{
  "n_head": 4,
  "positions": "learned",
  "init": "normal",
  "beta2": 0.99,
  "lr_head": 0.00595,
  "grad_clip": 1.0,
  "final_lr_fraction": 0.02,
  "dataset": "wikipedia_en"
}
Each number is 128 + 32 x the weight over the matrix's rms, rounded and kept within 0 to 255. Layers, rows and columns count from 0. Numbers have three digits each.

# down: layer 5 MLP down (transposed), 896x224, rms 0.113, rows 205-219, columns 0-223
# up: layer 5 MLP up, 896x224, rms 0.122, rows 206-219, columns 0-223
down205:238075139017156156114156095150129112114065072109149094101067063120172086139182148065149062099168166159068214129098190223114072126132172149161041085193121087127056147107106158125141095115083202128134135089142169125069221134068064053124154096096171122157163164171106140080252141118171160153147059105105124151133102057148169155112106197130165100072129137186128091115128056184135072133052130144214143122121139155167219074133123168071099100057141112137103159135038136122126118187113216173180158114119107132186101073144160176121154148086113152168169183122151118076168107121122136104186146187135021058180144063150124143175154167123154114091092135099113234091216116114102148125117
up206:167173164111114114174142077149089120110111111148145163145123127138152138122148137145147136110133173112140143140064035131193122148171128142139150101116137113149152144147096197080120131101037135133160108106100089160157137126166087150133139153072144127124129143132126135150169127112128125084082146179097135063137142111153134149094119129098110153076089124116102115163187192150149133144131130150098185149124107104134168153125138124200085158118126087079143087116090105154194144112092110121108115117110090130094148104162124151110138136150094122139185138150155111133149098144140135117160147103161102106101147167072123092131134144105146115126188135119141056106143173088131118141110
down206:117115087089126088153206145121144133173145126115108109110078161142104128179139136130149160171142097145101167166157145102069163140142077151147077118122140155123126121109200094158099099146126139130117086154152103098134050133108149111122087087144124129113098132127132132070139103125133128148085115118104091179102104121149148169140075121144121144147162165144160109091135100119170097129164181144084102169100174151153129159077127044077137093152118160121145134019162162091130165135181119100143127138102171092154091140121122124112142129124156138153114087163149139127147166145144108112148127136152132108126097095102083098121100119158129119141082100109119187156131134139084104114115
up207:154099108154131167142132142168093126192165176127121102124184074147182164160190126071130109097144098127134082055079080118106083071135168149153133121112126095171107163141138108121120083136100132112150127108143105164166123115115103136178158113118138089123136136170147126097112155111166129119169187123146151124090067135184095123118099120118115094112171125062096162117145158147135124000128165149064208165058124109142106208154149130131087098174078121147137122185112170099137214114090120073122167186132139148158164178122142127051143084124137137096138145174123102134155120078095100087128138177199119118147115131161147150182117178109110092105107170112143129120104184174079136144128
down207:094141144112121068174091132158119112134184139183124126190153156139155148085127068094141130139178128135094066085158145118168127119125203106162131111138078148157151108108115179134154147117176136128078136132153115185114101134093187113137108147136141143138164135155107163092138106085105099124145165103170118119158048122170068129141165158071119070168134146179133099086126154122123136043139181075104153124086131121170015131112122140122095116095145096129154144125165135091118137117071122138119131113097128119138116209094083153144128143111092118102153173174177126108119138107179148099163126122182170128131168178077164166161118056108076074123107181150139168106137080142123175151155
up208:148149120117152139171100124133038115145122107103067130155140152151107170131146077093122118134152195163104090088113146104198151099080107119115123084144155169082127099137152098080182147140174193102110088116123149154166158086151119080102110099098057154132115102156182157189137153052098089162133116111095113149153117083175159160206055089099106178150100130169124092108146082163145180149159144155148167079112127082071143109175115128035108165119097132105076107126084114129086128113143132090167160137123150073113208148109068100084123119108126195119140164185117160140154065155126099127085116122067120089198180153154137150175102137183132119073200126095059132119118116025161160138144
down208:101125147118118186121132145118128173124088145152140146158128096102168075138086145141109129112100130126087132144117181087136180191128194103189135134116136121146148127127105084172141113145157124066119156155107156050102147173137185140164069150123116109104176160130093126149125144156006147115155147102124166125101117189176071073191107148139119165173148052128137172063144102081140053090165128122119109150131156088132089119097105135119151126128033058154187060141131135094126121110127145092150224104139153183163153084136085199106129046170122191102108114162152086127107186127168122119127097127075112135079185069084147138185103217087144170153114153078150163209183065084134082108062
up209:144139173107153073174094187085123199077168083159150111135143148139122147117186084075113111232115080163102111128186116047123169138127100113082173213087177071112094194119112117146134092176099093108132199118101109153157165154170124118174120107088083163051109187125204220131148172178127067156155119121154159116106155079170081132088069074159119181170196141145167111107095128116134113189129185153105118109171059037164134122108164117185110130106144197197114070143100155139152111071132095171079165143154109162076143162075162076117141162142150118083095107109091173189073110129154088103144135168173074165070026134069047085126111197128153140140223170171092086082161130098175133118124
down209:106111129121129067112119112145087082185160141168120163164142153122147125090151123106118163150104146175063180132148103099103117122152111068147084164080117068130116158124091127137115089164132163140097191095143124118131182174126138149155141171137157118147136195121176181128119124183024098102102105133139133054129115129090092107050143210158126175188143161162134117164200145121110128187093195120190140105176145062136160096180076094112049146180038121114181071185155031092152150139113102101128220129106207168117157111086124134132125171176147086118131118142157063128125127141111124078159097109112097143152177160134105187128137151068070150132083074121136124077160124068143139146090
up210:168160135134117073132144086107154113162155154200150120120152131173132117127093140169127125132088103123140126112100184138096124158079110057169077124126124159119112132137113099088125143126138108158117102146155178160110154152134204175152153068100189136118118139106098106084140132118123135128134157189124151087136122152130137128123152131134171090170144107095126147178130145145145113150068121170129125138182135112164163136097150144120140156130100101118162094189128048123120105131103109119066180119121129152132097119135119166054114147081092129078068118123103147180135093090080128168119134123128136127131166108156148126167125073134106175119132124094121089100106137110074112119109
down210:108123099134186152065170156108116116169068097101090128109115140156164107131101085070126131103159124172121127144114127107136150151146117140093139137123164118136175140086186114153142161141096129117132115085103156088129156058152117110116070091121145117141145124152161140142107153148145144141115172142073115103104182171088146143142165130153145119137147151146126110126098143131081120141122120091102116132163119085088154151116118134150049145153123125105097138109143147131087148142143043161141078133144130137124164177136112112147056103141167132166083115143113135077141157192168118081170193112167150091111117129122148147110202115098109143143150154238204171148154105124127137163143
up211:088124111106150065143088125171126069108100154124102112212134111136143107096126081107126098138136123177163103200149156046116090146119119119142114145073152107124099096110172122141176072124113134118104147165165154111070100069115170134075164101106145123121135119129164146090171150146118060130115158114122095095139149133121140112113134156090104128147151172061124123114185123113145117124096120100158085119104107124144161145114120130089125101121155134142124135140132121197148153195133132137099132120191096104164104129080147103179206131196134166206179125095105089130183118140118164163105145167121146108124163105148127109109105083145134166171135116185093133139096200120089126125187
down211:140106139184089173127074126122165163150110085040193180165135110146126093182100105162106154144070090156128127093097155071130139127142157160066155189088149187114111175162083164137079160094159169091134149128088133163165094112102187169202112193082179129078154186160119157163135094103191089155128122094177123117096108147101160169127145139061103136151082131130100167096109137236154127136104094123142173123121160110131095158184141126151189083126156106133104098150176111123107160144110100199105144099111077157185178099095135180102099161150118121127074111136106110202116157143140122079088113103209097138157158111120092095064118111196094117173134138068075136133122169110106164141109
up212:127113099181069089097121124113140112122071144113160085113137104188189102141176107143168125086079152115103104197104107155082106101196112070088095165090154119142131158107182114073154186160141152123096138084160151130107128196123129112135128144179149148161112134124145162114151181146102097138171134146169143140067088159143095119121082108096120093118152046143112093094071098106078158141104139141138136106140172148141131178191161113148115115099142130069095100113153132055084137121092142125117169143181075162156121091118095099082154183122130119114164137122161112179114129159091090182103179083061117157090112151158148153125163092144113139155150199122154110128138073111154173144145
down212:075156131130144171103135140132169083101106108113136166189111185129106177113090168168128102145103148093179053118191130123135088136113140145187181102119080136134159131185128149170121126134108186092083111123195155111142140085123153154141125096157147184133180132160159110139118146174097101123137126121116148118193124140126143126118150079112167144069084062146169134131104106116117131101129119126145146127145185095165119123142133105133090088058163118103170123111151152121128145083116097158129127139105093094099147095179120150100114073145162087171174118081110067178137073142157073106133184153170127152154163130170097133092108117075097138097125098108071181155103195171112164120123
up213:136105093172129099101066112152101123080188094106129138178166130152127140103135140144078176115127158153166153159129151154159088171147140127149099173128121127096115127066182108132138120118155089134142165144167149089117102126155108110134129095082122152123108200119152089183089155143097125133152127158121168102094126127138122166129195135144150144142141095185159085153064130083132159116124161105129134112173122078166161093097204131101135158114113114173116153189127205104076133101130083122139056193131150133112119157158156152142069168109085079139136100122099066135118135097178111169084140153162140087113123074092129065127179125157143106097121101145105134145162146117181128056154
down213:100129095139133183147150128136108092154097114101127082093114118185129115182168130153105114167182140137166098108108144149085065131158141134158195137065103103137142163142117110124102137171149092152099104140091132116107096179128162144140080129143164143150141174134170147165073157120158124161084069135132155129119087110194129140111157063146087084073168122092111112095178115144129156137140167095160133161121117105139062150041170105083168218093139085178119074116071168125094084155081140155078133208096131101148168150135154201091129141107179056179081130139124121160153124128150086136126144123085110121139144142115085162146112123152113129132123087168150116163178103186122135130195
up214:137063124110220117128126155177174131141106140098108118131172138142061168108127124138172073077149107128082141150128071120151150127146140136047096130124181137073120090120176111065089161148123144170099096158055160107100155130196120020150115092132099246096128180143184107184062094162149135123148150160152121142168145103076091194065126162211081096129120143087136164097165139201155153098107110148115139112139167095124103114090169134094083156102125080128200151098157123163167139058124170134140095168136106121107164120100126144110137068173166080138152107121105122110168136128105091120102180108098117095128051166147135090157093103136126136098149108125128146118116127143112164158127
down214:109091160133102152069113145204108104125059107077141144134124102101131131089156108074128081154135096124201074154159150089165116115048120139146120095179125155131105153080094210081109114121128136102129129107198094188121120133099120081117129184114147085165096195104120116132174106147159103120099141098193132091183144117139157108176049147083144143155176124172113096090185143109108151111104157108181128146135172086202131153164146092188190130119070090144086114145163120138101110102153090089068126120059142114074167136149075125081134097168115129196136146138119109080059094084137053142101085154206097214164120130141139150138090118106139136131099086152061110152058199088196138093139
up215:144138140121094080135067169142118150177064091187118116127105152187099083151147121083102148096102165203085096133080166130113106122158140141207110108106138145087107138100153178126087092153117180142160124139151068097140144180134145111069091104145147133113098089152140182126103097031107055145103079130161186177143151040097094183118108129178113147163168077203104116057123195147118140186188142189123168099125096171126146147120136088168099162169107088156087071141089135175090147168134114155093126128163138110077114111193145106122204102136099105184130182124110086072175139113141102067117138143097171170107178107111138120104062138133148139151122123146150122118117094122098128094065
down215:134147159131140069074164059077142228124132150191166093107131135156085130137115208151085174132174125127164098135085180160191157089155126198120116212148096194147082099120105251132129153129131118124144157114142069119128096159186093099121096135124092120084058000166147120132106095155068063127174093106163175146141134172126159173157113203126086134151168227036141071065134066217129124181043168193128130163155146101074182128099167144218089044210100108152067049098152116058154126145155120109137142103091121153074105028071174110139188165179125112216139173103071104221151149104152134165096100147050163039090114092094080087144134098130223101097104065148113070137166114165073087205038
up216:110168183145108183120122128094097143136105160079139119126107188099196142139143103114113106178120132138107139129118118121177182130108132113158188075182208212118123190148095148179127125114110120107084119116130090092118133138114119129193121106162125116169149070105085122142141107039095112137134144141125167094107177135179103167084135084108152179135133113130111115109144102158130118102170153107111138104143076107174090144113076137172091132152138152070130143139121116186121059123114177064105115135189049096160155136143151130145135089146135093123119130103123080123068093140086081115146169182153125111114128156087106193134104125156146097167153091153139128136061154100086161157087
down216:112154180119069119116079142116114147147185118120102130116152167097156142148134119114100182122149136229080056136150085118108134142126168171104095150129163090088184145172145113144135134156121118133088139101070160128137094119097161091082091086114093134117163176106107116083143117073102108093096121139184148135103191109150110202123087123194141128118119099127094163097153086118135123094144097189096119150080113163081080104177157120104074159148161098151111149132099120117109099085117172142136130137143118099207091124098109155130146092125135173110140146116169135147122126162126173114094111157168122105184152115109175156141108147097156055125126161130138096159060130096104149128128
up217:129142142120131090182148153091112138145146134120176095083120133105159120125160120111120129164110163103101124113157113188165084157160096093157145079148136141123144041130152150133150186123135147088134194146136083126130139134103104125126087136150149155182092137161137142125134062121107088132110104111176144111128139116154093158118148083102166157118117176136111160111143191166164180071142178134114188072115129115114085089122136125127147109130119122122151148190107106121119113094089139150098115122148110124156112095112088130075085075180116081140156155140177119138149166105142128148191118181074127076102118207121075115119083104146077210091108130126197078103135193156116129092169
down217:146163084128100127158189131155135105148150125093087170086144103080118137157131161122129083089165126147126199182101075129135121141059147133147150155164147158173139094120111136081183171132153113115139074129133125152113195185079157143062118048196140148097120172136127128100111119139150084144117110159148198144071106173149139117133077089100102201153124081109120147131144108122115121112131156110113120166128161122136132138109135093108122130094084132103077134140144156120102117131141158098157126130085106101124094092083126117145154142160094134121133151162079098138159042090111119102241161108142137134145153162132147147193062167163098148107149144096124143141165157133132147130109
up218:080128107148167123090117100143058096062157062129103152120123139188142154108170112115100141088079084115124107129113115150143155130148078142097134132093198173095165186090130109078072128139122161092146105110173097128149121099098193152134138087095168132155168146129103136150195126168166089112147117151123129103092180084115141152144116105123123107166136119227087119129085143123074151174169117121132150132076123116111090124126118118140121157125157121106137110125177202091129202136118143147198119102152139145130141160097087094030165174092137083144090177100153133128146147072143149155105175090148153098101114105077070149063109150096076082120164110132165149070122117138182142107173
down218:133137120118147177172100054184163095160125144152114124159130145134184144141106130116109114131122171077112135149154133120093120135125108116099097091185107162141143113115085117148126106137117174140120096080112161166132199131150095170149091171156093126108165135121121139085106159177134149126128182051160085184167133114101159152073123126107152101145108098088181140139084116112138115139156144118121139087133111123095095122199191121145173109108136175107151131139136115136085155123121118164071100136125097159092119092148155171138116137075203142155150158139148129124188115144121122110131097149181086093179131126137160111119181115145102142121110127162139146144096191146102101139120
up219:149128135159115113153128105125116142117157085126167129151123134170117171118094106137124120147144108099191145103156188133147130121086105069186105155154074137154100090102115119159175155063150134113156139118141147085147164076122124107139110155113092129166128152117155143117121153088141121142136177111118137155122146129164103106157106189146139135134150005149108161133099091132155130131139103144113112022107133141103103169119183091119134129113140104170121126119037104135126127099137176065114134157153115131140115113157160128141116170135102181144139146148174159126129120075103080138082156115075103183115153134120179149198125037135156165168147089155092115185078105160127135112160
down219:151143112113168121142126141128165134147131108129087123111095158153146125129175118176158137106161089205129144183119152170160132133157125079132173129093080126155150113117163124160106079177097097123113131057157097163125113163102076176110110113141154139096175106087161177139125132174114172120159125168130131145170133120094115125133081166137138136161102119138175130144128122089100130104102094109120103097171179095154133097115079109089186111127138187065112121133139197105116114151112134121111158093120120149141098147156129083168117159104138104140111097138142103197113125115083153167144105152168102137163145089116114144109097156127190131161089140139183062101128103109137141153148